Each number is 500 + 25 x the weight over its row's rms, rounded and kept within 0 to 999. Layers, rows and columns count from 0. Numbers have three digits each. The size before them is the row's rms in percent of the matrix's.

# down: layer 6 MLP down (transposed), 704x256, rms 0.0528, rows 205-239, columns 128-255
# gate: layer 6 MLP gate, 704x256, rms 0.0528, rows 206-240, columns 128-255
# up: layer 6 MLP up, 704x256, rms 0.0528, rows 206-240, columns 128-255
down205 101:497511551520495516497541465505492522559496505502502466499525511489477493545515504505463482482507480511494487537515558494489503507509473497474512472492488476502534490495474496529513495480523484517540460514495517509509493458478501504511508525493502551495475540501498539515515460512462517523470516508526528494488523546519480487448559503484522521491513505475502525527494526522469504513485
gate206 098:484505459448479497430508481513469566479510535509450512515504535486501518514509488518509525458455501505482495550511518502557536470511517500566493550490508523499522488523540496479492493471511481491519475533512552519526535498475539507476527529491482519516509508467461501504478501487487480508483545522485501516480461518434492442492519481489450507514512522500500503467518520495493529542511
up206 099:533525475503507511529500499485513467506505456506520486543490489529519491482479470508540527497462461543468503498476549468500518489481465507522508573529512520527488500538471537508550496529580471481533471547489517506509538487518536503530528539445546484535522507500481515513492525492504482508488487486513485474523477476547441502491533502498495491533489489505465488494517522464497498484526
down206 099:523487518480561507544523498455488450477528454530528487539487515512512514506496515508497506517510473513528496545518507467464496489477519514479535506505480459511496518513506527520523544465469482489456510500507514493462485509544481513550507486487513452519463485522523498482544482494511546517487526485496490524548549579540447508494481504494480514425498483471516511493531502479495496530474
gate207 104:477509567488500500548556487517451535521482494510486485489503511521506495473463495512520471477463501500506469494510470471450498501481486528512480477464496457497513515508495514456496535518464476501521497515506485522540481447502535494515527502521494469478506494479452500526490547487515465530474471501539492490478534502525484461506474503498530526558491468479529503501516512476503502517476
up207 106:494504510481465511497490524500523467547498502487477456467535511507512500502513535495488474501490475528499474463520494509518479509514504477498501521515503476493510488534539503483474488479506506519523462485514470498461505443522488510521459471465508552505453466465550444470459481470537466500537552511473494534507518519535537481463498517475492513494521461463512512508503479498552500452511
down207 104:504523493490523525528527505533513508528461459554460517525514494539493485561481490519490500491458518511539532524488486500495488510540539474493477488465546486556520510505495537500479465497490488462514486490547522505520528480485496510492516511534494511505491503544501464445468528518495507477444517509460454464510471538500500527507547519489491484523488530467563487463499466492480482492542
gate208 102:448477485457477496487535517487517486465509523509481481534524482471523484464537509498505507466496502538484499479525523469492510523527552515519559590492485485467536509507513472459490521475474483500484499465463490462565493508444549487495481478505494496491495519502523523478482502524502525497490487488519516537504507516493519446497512485519483513462521503483495514479505530481498541486512
up208 102:529527490499492521484537504523462482522516497462484516521486510480491457513485517494504514514495472486475475556489500507544494521524487415539519470504490508524518498529522479504468469528533469515461556545511488529490507503483512534488487507543538496512521472524519493493570507463482501512540508480489525494484491435499494527493456532509528503514496488544525477508484487494518487509497
down208 100:518536506532480504597515505491494469492535524493485525537477512471476507499478540487462533506524499487466531506496509485461489428497521464527515531461490549502505488516525495514507501482527524480495527521521481507526482514477500521471482522525520508494510487490525468454498488468487473559500513488532519504456475516498451508498541486525485525455477469526514479489448471487496475491517
gate209 094:477490508513482482497486515471522524495526527491505480491514488471461524505534483482508500511504487472496514505480488514471484498526499500534482478513532447498503560512514526499529480487486498505512509503460527468472484484513507504520458493534506497457511549521519508499508517495506475506518496482493502463489524490491468521534521490434501477536530537532497501526499478528504504451492
up209 096:504510512472482479528499512516490504487512506530515561473486508477479496504508540491486516512518541524469560513442504542485518517472520493476509521530494442483504484483516541497482482485444468513482502521489511489523522500529454481519489508481545467456506513524520503503536450440537472489513485486519476515522509536490479557522519502523514486488507496511427462485471445515563543494494
down209 098:519480490518508462492497510542476541478514491503533513493481466494486480551482514490502497527502521526510425520543510511484514517520499515496497520528550499526475547512503501521489519494517508479514537518439521548501516494481486519495556475463481490531506491486489501488490506506487492502518485470486467479493485500511494504480511484508502484504532472501523471518507476529471509477485
gate210 112:447470513505478522474455470527522537478475560496500486521526489520502500511567509485483506503490500469472542543496490490524501515497496486457530513472508511471496450491519501498478484495530500522492488487477477491519498448469464486498505484488494512517516565450495508489504484510477500460504483451508513478497506523542496487528456493513475489521527495521521543541503480517487464520559
up210 107:513486553439525492541503538460512484484475529490513472512494517501518488476480482497504488532481560474470478569490517443527488515502532476508510484538482520508457540508525482496442485479534479496498476531468525503526522481488511542504480475492555497496540466514527563527522483507502513511519506478465499512515544497530467506507465488513517463498465480476466480501508495482525516478491
down210 106:519532517501508484536499495497509447516480460502508518526465487513486485474540515497484470521498483484508503494543488502489501532454448516520488507478472430561533504533504486446530472486509507465520481488510518505530484487517476493530494483519507484497498500541529471498508499472470486509532479595484466475497547560515506495520484479497491488495552522536501572541500500445518518495508
gate211 105:534478489541485473500512524522467490561510489527508523510439474481481501520508537516509498465490474457500534520504477513483514522549509478491496512484503479508498545509510473460527487467556524499476480509502544518476507491471507487487513478473482503504499526507505495553506504547443461514532500561491472572517474503508503479484531488497475482452564467506484478482489528482470501495501
up211 099:445493531528498502527439520468479458512497488544517463514503456518468531444487494511436518521474512555514523493528463502448503492516501475495529485484527534482553497518485490516474476491540511456488516499529535513469512540519539477488527461498525494478525521488496518493497488533476493470499480502472507487496506512499503500463519472496513513534479516468498488515521506481512494477538
down211 097:467516470485496523456462493474519541545464485517553506528562529497491501469489467511496508532468545484485472446480491542471450548463473489485486479513500490492544478483485548459488547493532491475532498458528492476523480488478517505491489483522470492509467471526501562474472518499520536471487497488514505459500525490525509541451494529508496526514482500499511540463488493523515471468476
gate212 095:465531459447496515525503529490503452469482513541505513531514443467546526538475511530531527500443509503506495504454507467517523485502536529478483483464465486491483516495516522458518491455475498475504491477521510503493524478535496484485565453495476522521466509481520465507467434430520492487481486536469477533536544551508478463500491501495472468509479503462529501512480455487488485509501
up212 104:545512520508536497510532480453489544470492469491508526514505514529499539480471505507498476494510491551493482528501561535469489484490499508495521493504476504540513475516452505507486505519508498458498495498514497503483498525467522499524507508487485419508466490541527515555539495482516518518497504486518461513511472487488460477510486488536501463455486498464528494486503535533478460475503
down212 106:496489528541493528517528493500529508466540462499543510459532486528497522501535503514508486483447511518451498488477526499526497501534467470413488562497500554530521482492473505520484514490508533520545530527496512504518485509505458488540553520481488482486511499497514508498518451498469498504494538521525472467485466475533496496484487481486484477506533528495533471472492514531507501495484
gate213 101:469500520482544479476513509459511498487502507470507469497536531536527511551488473512476458492475466528477511509505465513497453484514484473490497493469471488499531528477575516527465486518499483522505492480502529501465484487487477518491537478468556502500531488532508526509450502454475503517473461531513533480453478473459517518503485551466530507509533506454494480466519472509549502527481
up213 100:479505546503466518538515528526535518500487492512493532477467469528480454496509466505498540525503511496482500547546521471493481533499525538579494514496495503470504522525474520488476496520509487503491482470521506462491515468495514522468516485455497503514476476463460559559522519539526524518490507477519500480498500485551489486488521450559479490524512512521516515514555528471504497495478
down213 102:498540519512486512468515485465532505484528472550448506490577458515477489514525496464458492493486522504465504478498493471508563491511504531514498498550495475545520545456549511499520495480489496487488487541500487489501492509503498525509471526468481454461492514479494463525517485528421521449521469480520474545483536470499494466448478463461548511523547533510501476485486498528521531526495
gate214 099:495506472537463449477507499496576532506505551480525513487527490497482473497519485486530497512484431537486552476492487484465512501490472509471563551487483495456464502485526527452513476508475524470515505487463528463520495481521491506518545496486488524489490511483462483522487539506527494521465457524497490500526482491518506480490478477537502459510482495448546505512530470545505526529517
up214 100:503518498539501493486513495536501562529466495478484500543474496532466499476530467510522484503485498480497489521496484491526465477494523539471508526495464511504542495525479520530475482497486513512498481509522524470502468511507480528472556499503543540513461499505472562490484537487459515548533492490555530461470513466483522527488503536495553508516495499522495469450488537531517505515521
down214 103:481469459548483496530471502512518489474531474541463498510474519516509492487511510510507478494467475445513526515518516493541512489486539476480477504509480457468487511516473516507470464521463532502544475518492508491487502481520520516518477479578471489501475482478523490506491488499485496508459480513510489515514523522494501516488531494465522512516558508532511506523516511505497479532468
gate215 098:503501510495495449480522549486548445498525501523461510500517546440494498510511491522529478506474498476487472500501473506501502533494541457547513488515509499529500537463528495481504506476464454514506492488496489491535568496456525438496521489456482519504468499524514512493498510504538532499479472504496481478510510506514474522453466550466503538500527483500469529487504530453471489531498
up215 102:502498498516482450507494496475511469476526496452514518565468495466555515507478481544521531522487514533504479534462499444518519488494477535496483490470494514481504514443455473505487564488497470505567497460506481513452510474504514496534506486520534494529477501494477499475440504492533485500474459509502470506499441526487518474491510489476469494501461475472498494530535478474548485487520
down215 102:516489515452497538511490514490470507503460496442444487528528491487489516522471539486482500519532479515531522501514503522499492488523434504458495562476487470520522479536522475512508536479532532489504526507460473521489501467498506552497537473517471522530504523518535514529521481527475482527497510500515515491457504479530515504541480533548498504528489521470511521476469498492525524508450
gate216 099:498525485468478481503522474469453548456506500515484514475466474462526487516517590496487538512478493466469467509469490476485482503481546464520553446501486519484485491508503497441500473483497516454470499523457497508526507453494485513511505493498506529467517513498502522489499444491506455483512517495483498480483492511504530464520504510498532468533488507523493548548468452504513526516530
up216 098:540531496502543566465466513524492496463491516488475522497501498471441495508481482446503455519476499534518518502503490446549551546534528475504483516519533530511511517476520465444498520488490554556489512526502471538508466525497482456544492540517484542556497508492493489512543507498455471464466496504515477508489488538543533492514498481500482524503492495543508475505520504516515530485525
down216 096:508472456527459515543493515505498501477463469511374504515509499482504468470511501488497536519503524502519525483486469510484533522463505545520503475506490467494504514464518491458500470490495473518490487533547545477485498510527477479480458508532532478496517529507482518506523508506526524475571440494521521517526492530510461535457493492476512477498576497556483496504496480535498511509475
gate217 096:529521513509515513460536488501504519499480524520488498484494535464514514536448451475481477511467487493462512501502457482488479504502552531513517488528526460494523503526520486469464473432456481505496501467489520523501457422461487472492528498516534500484527533458472498480487529515465500515532479554496463536507502492515493476459504496569543510482470530526473471471489550527500477492552
up217 102:513489491467499506490442499483566501506499527483474511509537518464492470460530493500502476470521497521513472490522512498434530477493442468492497464500523502491497507493523472504489534462507524530521486556503457496486478480514462488481488527499547520477523466499490554542436550492481496483491502448511498474493541510492493488480488476494480503521500542497506487491481510496520470489502
down217 099:517481486498499490521478440510510518501478503501468468507490495515496498507461465502512513483462494481494457475509467533471523520488482463492523514494505522478467459558509495457485485500523491483492498470516534478499552508459526495505513494487479508508496498509523483525541509500525438534498502456500455484473492504498499539490490524526521471502495495512514536538484485462518485447517
gate218 107:491535516476495516480497508512499538510508527490490496559489509483477472549513547507480515467509500482468515508450491491520523476502530492473491459485511541467499474480490517460469545457521472506483515496460526514520511493464430468500518509511519524534542447551503487508509515491507501436502461487486493545454507560515511444480462529499504486514494505488493504519517493482511561589548
up218 103:491484467549479545485512544487513523523497494493495470519476498510516462520525481508529491483522466479522520466509471476504480494474516471501485501491472493474509488464470487488492499507484500530480464479578514473487458471498486542516454475525523527537517514536522509524482486481468514554452497495460538491495502510495521501546496500514492533495503517491525489526465490478509503504466
down218 101:484460496495528484528504521517493480500524459475546512493513515458517483483560457489505530502510493531504505514503505461484532504530450528490466495486482582498504510518488464495493472517493547486529494463530491528529505513467504504493518475453527503531492516546534536508502524510503530522525506522485522493520497510550515499497530502542461492515408494546517501505472509487510469500469
gate219 105:470547501481497530539569464512534464467465520537485505504480518489481493467486508492555464487464531489480546542511503485496502546503479468492536476493453483501499479503506507501519493505481501484545501478498472546522527487488527511474525548508507494498482488476500539572540525495525504510533506536537486478480465479520492494475476493482489575490477482470531516492484535496500527465490
up219 105:483520534535505515492506501520511518477478475483490533520495471522471436507531478526487487491476554500520486470462493514518506508463498482476505492470514553530470522522465446477530544476478526527480500529514469506559463491479523471446512509481455486512518511525511501527516461491469507487489506474532502478496513499549525510502495525519547504498464493474526508545481525472512514470515
down219 105:454486475475536512502515489513523472486523514526537533498508512469561541504455528514468466499509544476519541537513533464511518495506455489516506539533487493492445513470501491502516514479493491475533500528478500499504529499499491526548532486501489471447515548516501478484466491502514478470506504537498526496497531489537517528471506504499489491476533482520495479487508538549491508523526
gate220 110:520511497484503544474539509449469520491471497532468496498480484482477448496481513553482509524491483452511525505499499459474508472522520489528487487458462496500493516478481529495512494506475500524516465528571553509509502496481558440484537503512568503486518527529481515518478532504442483498474529516488512534491517522516537506486500471510488509532506547473539469516489508531479512565547
up220 109:523491461478511554453523497459485533508497495537455473509479503480474491520489489503519520531494511455506495507517461503482491455514524501522501440515463455498461512518533498464520495505490496502510486540468485508480513462503481501494467538503518452473482511513535504509523533535459512539514468491545502488491484475464487477514507485495519515516526535502465508502535509497500518503463
down220 105:504466510467502532493496539500509531508510496489493540554539494527504508491509496493459493491530468453489478488470486490498525502474516485504501508457509528498480483483516512516491468483508490522502472523421543512537491466470518534500506512466523483468484518528474492460550541490468506510477505479531495581497462480502495516515513441552477480449511463471531494517515479503511506489479
gate221 104:500538518467492466501501507499544499525516504521507501494512517523500494452514511529526440430461525471496541490522509525473498522494503482476532480516460482477529510496507523495528444480455494511509451500505529507506512530506524499510530499505506463477497485510509509515497466462486486486454494520555482454500507475470512506479488486517485526532498548438493511494486472519529505484484
up221 099:547546477512533520490528522521507493464529499494469547448470491474484484531524492536482522507477504485491495482484516494477467466498486524498488515463494500484489506513488543490489520533511484511535525477473492520510457478531513489488508484443510536509501517437476557479521499495509497533509485496478543532501444477502489480491528498479501488503507457498497489483502432477511511541457
down221 102:500487430471472492526461487476504466496516487527499586473543501460500506470518478499527506472509521454500506489527470508501512504504546536531497504482500453485507480523522508502515527498473508527481500501534504481497503484503514531496527528469510501430486486487541502523480485519512511554513497508511551511533527493512486446527545500453491472516527522539473530525479516452528537473504
gate222 099:549489552471510490514498494517488470480469542537476523484481492522533476542558491537510494488474487512489550495493474463494504515488512481511492484482493512440458497447506523523509517462477488475469492468449546530495538522523572461475503513537504488499447487486467514532436488472548493501508520535505531520498503542524495472459514494503438482544513496521520524564490474496510517522474
up222 107:494495531495524501509492485498519500467478498493505483500456493489535472532509441496441496506532508504503510460489513491494482492447513497502504438481506499522502454516504503510473523496537525484471470496465513535492539531557509447507476500530498471535506520497473479509473460521458500511496534514501520502526486505491477504454483482544484486527481513513492507500521517500484466478509
down222 103:480517517490515473495476475498518472492564501482602519520479479496477468493457449453465509545503549484515492465539540509466499500500461494505513514498482485553495500608519481452515508539525529507508502509477469512466510501486473474543489523515491465577491500499513495525518493534480544522494498517490506496522490496491500480515454485539510497502513511482484475501534507461506448528513
gate223 107:504489476501479481457519547486511510468516513548482489478455521467493519475485511530499537534476485509519546516466529469509497510493493451530482524473488467484484544430502451497481519502460501490556419491539517484489472462496537539502483496485530547521478501502498534500513518522541475498454495509477517482504498488491503497536533486459493530469521514530493495507517498455478490493511
up223 110:506488520496521420523520512492517484525498510480519531537490514519532493507510478535536507515485480544477505479498527511527530491496482492508504497489509480520498489568446514495516492543467491497485499516496484477544475533524541489491513502498491467531510497496526500496495485478514489514496526506540522507503471490542555535482506483494491450495473497459476493492479472465548448494523
down223 107:517509521517499515476456494485488514497485514496496486508472515474499461530483476508475473465545471506488457502513531455509486517439517499500526497490500477503534535509500551493519510491500548526484518508473452493491459483542528488498503497480444530481499474488519484537510551504484518495501462552485510499518526491486535497533488481500530508498510514491489463542504471491468471509519
gate224 112:506495490475519481501466540449528512496544570482487492488474517517532534504468512481503479492490502510479497526495502500561557522490520497505456500493531481484506471504514524494536456495473520495465500491489492509493479482440495494452480459474494562441558480459537522498491482491488503504516512504485508539468528537511533502480468497479501507431525482525510491483517481499480526444486
up224 115:552483453495483504443471506484513492489490515493470468450497531535521481474490554497479477528514467480492484459487495473536443500513467517458471508475535503515504454512480510492493514519477528510467490540519457503521505519485497486475477479496528506484498480509514517551511499493464527498511492485526481474520546511526459488490478509504478492481494548520542476480497558486505472522455
down224 113:492511489476487486498488516518566522485472487494508549456532488516505498458529533512541486493484490512460478466469474508492428494516514542497504508442501480463510521512482498476483509474471470535497475530507523499496487502524490498488522528511510465525477519505514468499519525504524489484488488489482471462487514514481505540531466485504488503506560517449506506503524542505499504535499
gate225 099:464485482431493491497464519513541457516498501555469473537507474519511465475447530505454497516467504484499456532513517496509472519548513487488486513542488504476501508464436501514484473509539535507500472516508484498529523493508518493480500541511514481498513517450464506468438474481476500525512513493496481514468505494517467474504502477481511504504470510500485520508481552502510521492483
up225 101:508489511504470538500497527538539506479512505449452483535518463445516535495500492517506523523507542527518510478508515472471484430488450463545513519497478498471522488519545490489484544517540483458483480497500478470479514489486519496518488518514538491506474516530513474521495533519514472565483476506475505455493528531535520491478508505534491495474475455504536477532484561518529492483502
down225 101:498487503501461478487444515503497506506466482482477496506525522544466486522469543519483563467483497536442500529521471539548476540554501467501532460516482523475485535495494532541506527487525491489489534498504512543516539484502496502495527482502477508501527441499481486502526477585468499490488478534494521524491423466487486488526518517494520496503506508457514504506507463512499480481473
gate226 095:489491519482524479473512508461498488527539549485423499445475492479479459511493496484493454511513478487526470473497504522536529485485481467462509526487481461528499499483478465475498493495480540502470517533482492514489483483495483479500510479491497498477461494486465528516500544502538513460480488491485480525492555541469500485494467520466501567499519512515517507478498504527490477509517
up226 090:522454503518499474484473489508480481512507516509434492474459509525468481522479523493522527526491514470472488520453458507514486506473492493516517493471528458493498493521499477450500545524537476501528535523485478539520514522474480508454522538549506476499550478510527491501535522480502520493509484479494480500517501524514479470483524493531480477526506493485535541470542510495475550523467
down226 093:489506523491517535487491510477474498497532508509515499442501506501484550498452500512479500551491506495531544475496484481521507510523492466492472510478495529515478455513513470492483475514508534534501482525527464483495449460485504485502443482501511538488482526457507494518532503459510499472512485455491468510464468516515465511491478519451498540492498506513481524522481532547530498504541
gate227 093:536505501513490495505545512500528520514519465555522526506531478489497497547518515530445422463522444507477517532460510521535500553519510537583496463525495480519490508502512507472542497466508505515485480493505492522509499484491484568501481462505482502483510501481526462472520520459524471513509513535533487520506552507503522508482497496529531508520490553491508489520469465507492510505520
up227 095:543492522471474492510487503503467494564446486495494464519459530502496486468495484454529531514461495492509502477534463495555548532497481469494536534555524502498514497475511492519520449512474498466482505512534508483482486518467500517504526539563470459510500484477426507488553467515524492493459472503471478536501476469508536488507522505536509511476509439544513525489503466457471488506468
down227 099:496522486511523494495482520526504518463486507503461522501516504528505469465528478494476518505545499527517504540456508488493495464484502493490479460477483487486527485491478505420504530497487490506527543501504475501511478477534482524498541512499516548533550491540501527522517502528560475519495480461569558486519517492520501509456468506517473538520483538521508485500457499521498496507512
gate228 100:536466525502524490457498457488496517492487509509436513466544501540475483557515480488479456443527522466529512542523498538529524520490493512523436512460479470461450472533503462526518449453470461515488481493539514497514480506469479511493476469503551572466544518510492514506501550504478482480570485481515509501492503511524487516500494508506510487553498463492489504490523492524524508496481
up228 102:512438492533498457514467530508479548514516484484465466503554502488511493536502468478460527458496497503504477523496470514535488474521490512511536524474509519486504552559478468463475503493549500460516489487509481530533463514471496460488485482513510506501465491521456522524541467483486480505530450503499541519492507488543484466493500511456521465484505511478503500505501534484483550508491
down228 101:500518539466518516505497456472498480507535503507474519474466481485489484498483448482503508427516520491524516494458531470477499453506444492481515521451474495513514485519516439511510462495480490541460480509532514526500456536488489506489524549485531474494513543494555479493529484482483533524525490525469521464472486487506495501508517491498530473460500482503480517472499516530521510478528
gate229 094:508477478470540492450518486500493478502542546521513517493482475466510513517510462477545500512497527483493500552468479491520517519523511514532491521516447500529486470524462484509493467498506469490484509431498488543466485493494491521473499496478500515538483530487515515516535505452550530526510505522519487524500528470493511525481467483499512475492509485483508503500548470439550466561530
up229 097:530508512478509523531445506500479505464486499532461513484474524494549509497444527487482517532474508503498451548486486436490492519510506538511486500486502465502486483517513476493465509492496512529542467522504538517473513505456464533490465512484559490500489489475490517525539494488486494501477474474489487492532484522530464494485514552493470529554506504494465483476559532481494502442466
down229 095:502503523543492530516521519512462486491475491519451532495530527468568479527469494560499479530500514510513515476525525570464530472461490483465523500525526497441474535496537445478491487484528518551485522512499496502523501538535535516540448547525519480510496464496542530556490498486552459498539469458491526480511507504522492506497490506486481542481475490471495498486494476538520507478469
gate230 092:497499513483464532539511510493508493474479513432473526455485454475487473504472513491539512488538487478467473539468494490506515521510501494489523533484507508494494485499434476518514430501465515463536485491479461533502485476481463498459539534499509510474524488502467515487534502468481464497516477470528529476475451493455511488446492522489525485533463492486542503509477484524520499555506
up230 097:501505479496501439470489498567526510474539524471496512515483516438538518484447489500537513468468489491537514480523506519513535488467488492495475461497455483474438510536475508497488520525499464490501463476509525513476449513509540478510478513466494510520489543483439514496511517540546481500492496510510489536508491435521486490491539501502494508518491472475491537519480473495487509498479
down230 097:482444505464496453458551490518486487527517523478484516513462512491496531526499513529500525468519475484484470509478479471517449452543507491483499492499482553487460517509459446485481531492486460498474469504532488505513515513501517525492554527478532479484475534494479509462481492514477513490498498548485540500481477486491461498457506536456525517460515509457540482494525515503488496520503
gate231 089:480473511514421482458539465486516505490498512492450502531532484479530534523489508514464489498470501516468500528458489440521510540526479460470470556478478484527515482492515523464486526490455523484501480518490497513522490518508514516488490469509502511501494520507460486487475512460474476481521489541510508506466487456511514452514483468523525481535516443472509478492463505511531460498523
up231 097:508501495489490472512467559497479485539501528506486486507448511484495445506536493545503488501481474529470517482458505496473519509522495512516523483490477515488472519482525484499530463480498457514497500480491531478478537453479542530465525533502510493482510518517504513485475483533541503517488493482455475509494514501490457487503501463483416498500502502473531508539483440452511502550474
down231 096:498518509460489473478509491524510474497467516508476482521488490518507488502527471523463498533478480530430506519500509509485492520492480518505511516457503482524490489455543529479496523475484511510519489483525496499513531471515491505496472500533525534488493509510529501453432460504515509444505492524489493493495473463481506462487466466512482502526480502485544479516475490497521490521483
gate232 099:528507495515467497491511459528465514499472495511479517520537473540505533539517501503512513490499532462482497473454524474488500520540476558484479462525481500491478532494520532483508470467519526483523515452535496467507470473497487499510530499475482503490552548509541499494450510501478486543498507499505489491501494494518526478517485508489487506499512495491545505490529501513542502499531
up232 099:452483524474505493533514561520486453528475467515505523549520525497525493470491491534513509522448480544478533506501524479490503541479500517519496497508479498507497487485515535505489514484512469490538459462442526484527521520501552473490500479492545466544463544509492510461467483517490492460489504494469497519537523505479496513486474501517507520527444497472488496488510501490507476468499
down232 099:439490520502498461488512459501537478512510518494554516498499506515483507477521482510464517453532539524551485494518506498474517482525499489560523494487556459468507492487527471503508444516453520523492522528463505548524492501519502478519519489473476532446507465535502536505506507492499497525532505525469463502518517508496515544479548476479495497528479496512508499509515502491519481498501
gate233 102:526480522491501468521516552489483502543479495511522533521492484516552490508542524498467475522517527523481525506514520451503495525536513526507490527496497509453512502459475487528508492477466505494504488486494549455574510465528533501447488479507478498518480462518513494493472537529470492526537524520423461496514512523509531445535550540502467538524511485470528483503488556514509511509536
up233 105:473490465477456476533482511452501495550479522504475525452496482516510530534490430533511538464489469496514496491495495538548495508484498500501489500473497496520501502514467506484509519483528480471489505482506520475511517544487455528496516500508528510465447508473486501443464488487507489480526545478509492500537513485470537510472529535473447478523528491500468483493567484540476515515515
down233 105:494469500509478464513494500518515523508524536496505508493513510497509566473552477476494487534443466536553500512489526498513505483478496530525538510492542446509489501477514526488516486488461469519470475473478497461486501525529516497521518503478482484447477494489497526498483526483469470484555494517487514500540473503485494476466516494481541485472533493485523444476500480500481491487456
gate234 102:521563486483526478479550491494523475506518518525493527498503511473490458511486498517533444520483452482507489507504498467469502501531495502485477471455479467502465516497458512479496520505480506518557485494533464447524480451498520534520523506496486502471523479466490484474501484468520444526508503516454533530545486492486476515490497453520511506527514505503496502508503488481512502519472
up234 105:518479474543480509492530510524535506476511494522483507551497478516469494504465473517529437549468467450474475527542458459508483487477507504534470503484496504510519530478515472524504470465520526519511466463549522514494490493486496527554500452538498501512465452434478484525526507512448475488515525507470475439513519496529484494572511514470514477504474520534504505514520500506482476512476
down234 102:512496455484513518492526489455485508517487490514509509489513477531542500502525484518506488541484483500491454439514437481522552496465472527515521517503485452521468499532513492485491494535510491521421476478497491481483478485501487464493526485454509530476486530528464515505474434500471467528485476494512480515469516513495512524471508525491514540524500509492529528504514527494506460522492
gate235 102:515500495514475474524489539515479549557525527512503496472534482532458520512475496507535475511475500518536518507527524491499493503513492503489508512508483472478510503504482470501511491498518507474543435521452484497479464532481525504507521422531539511513501447502486518550492472488489480519471481486534524486465524498500540536552535542505525485521529510494536504527475532486497486530533
up235 099:510482563484480485488507512464477503488488532479471515514479461497477525517486481483520506500490488541498543514466522544510495469461490504516511471496514495505565479532457490511461477473510501511561471457484474478516484457506502511515456476545483472480495490492502496506504488518493529540447497473532465529441522505474525506511518523513541489509494496490562528526498482489458497478521
down235 102:530509509479452531461501489523557529534488475503522484482534449512504488468531478480506445502474513485527490521537511473519459482506523498449451494527510490476493524469487510527530501461525500517478478489475533534514499511506513499522487537497536545503500510465450481503468506494487463460507489505476470532501485527499490506486509550509429468537501491462492471487509491517486515504469
gate236 106:491468478457504491481479494531522522520548479565505510486505486517526552499485474491506456484472538485543546545537459468500484499468475504481483503530475453482496525491529486530495472506523518485508500496462482506479512553501462554481480504488527489434472503519507503507527517518485480518447517505533523548510483513468511521501518509501547458496523484513501478498472532495494529508479
up236 103:481488551493495528512442451521520511546460484489512502465529499512524536548490435482494502566492497518495515471550481487533546517484480519513466493519512474500473485512530548474534459511474455499470488463483528450472487495501495527498491497506527520456452532498488538453478512482514490507530495514489471510510548508476499477506490523525493444532546512503467500497515482498544512522533
down236 100:470563473489495489460518545523512512484498499502552532509479467492444486516445523486487476502490497444520511513505486430472497444545446462471453495484472543512501495502519458494501497531529545490531511524517457512494465526521484530490495543515520467498523493532494493527527508487488483529493527500519548487502485496479485514495512491489494515507493525483494479481488497463462507476461
gate237 101:515518501506511551478451516503518485492492510505489454512508450457522527488516496530533489547482529516515523507542496463502508495528512495531489515460456483467521553496524531470533533497522514472496515509534496513512481519471506478518463475514496505549530524505462516499518532495494511505476502511531510542502495522518516492537465433476476475491497459473528477509453519501501560551501
up237 103:496503518558507534512525502463479521495462517489503479504515513494490492484507474481529480555481519479469498540507490497474473517508510527532469505545486486507539525538486481510519461514498450508546507460506482460493472445516475496511479494491525522450496487484501532516523479527511517501523495496524495524516492543539491489473540516491533487529484528473523500486480528548509480530536
down237 104:482471483543481492491499462506521457485506531504559509498516505441467489519492516535481452473516479512514510482479508500499468472456532507524470518529507473483499498510460520515509523502493489462495529539484528459516539502543532455522533481500470497487517503508508495507499504541487492447493499474476471550565464529532489530524546529560489488503490507530475527528475479481501497438504
gate238 104:478482526465531520448489553487477498495499513482483498507494537530503488496497497465459487498478454509472536485484516513513474506550531504477523544475467508491493526526490513493519505442462481491504492490500480489531491540480489503481448443561466501478506536512495511495499483501481519471468486504471489507503549531469499474508494504493502506515559492480493505536502495475475485493571
up238 102:481526499498459566461520472516480487550478506495483484487496535527492480512497512454475515511499484493464486500511494532525498503492506486512491508502524518475534521495554521519549516503463494550488488469470537531449492462504520493494534534494482508477466489525453525537524510500515502468526495467514509491473490503508455504537578495477556457500511479520483543498516535515491484482500
down238 102:446533489477472529477474517514454501488534573526538508475484449501465475489496474468499499498485517522496491498471519530508476501488496448461515469517511523478475515491550484491503515539505463497521472498479534534488481512509495501477483542508503515484521513497515488484500467488519523475489481458530574488471476457508478496520476463476542483502520487483502480489479491501521515509478
gate239 098:471491527501517479496498538528503546513498501509517539533518519534533497554539508473485537523546476476506489475494522531513504473554507487474476489530513485519519486501519512453533506520500461490482510487511490531467533464478480455501472526457516498497523546481486504527506535474543483531542487513520489468503507459492510498483497491495479552492531449477452436497555481464549510481492
up239 096:512482490467531513481483520533516546507468553487534528473460478476463538511508480486477467525522534462518500499525528510506513502471524476487503481490560509531492515530517515447482525521516539500468490504500475486497490507477464497502477514539461510496502505470493480511486517481485520487533471478499527513477500504514561525499475469483513500514484484512464497526511530514479481477492
down239 098:501453521512512554530543521469494454514496471525458476493499483509531499468515518538519513481496485511499507525517522505516522515489508498502554511449503484524547491515502519511506464517526473534535509470523549496490494465458491524506511507429509490544476509512470508474539470488517473505509496543498461511518512495486460512478541531461536508474502508482534503484427526501504554502490
gate240 095:478523510535490466498487483478473495496493532509496470496491518538500498484497451489521496504503487505531489455548499460471512440514466498509516480501489528512502516513480536450523521471534505488477491492498467447482513467488554511502492531490492502463516491481464502514486499492457491523539453511503511520499527513506460464513508471521508495501533464460498500484487506506513507534542
up240 094:475517518486474480517500520491517510463509475528521526513430517481476507514501482513486488478505511466494453526494452473531503507493474469515512501489519480539528526501522510461450470496509494463474499507489485478471518499521464548482472480562551502519487514510499485511539514475563496510487507527488475520472511481536498472519522482524498466554509488475506520523481437484521500474498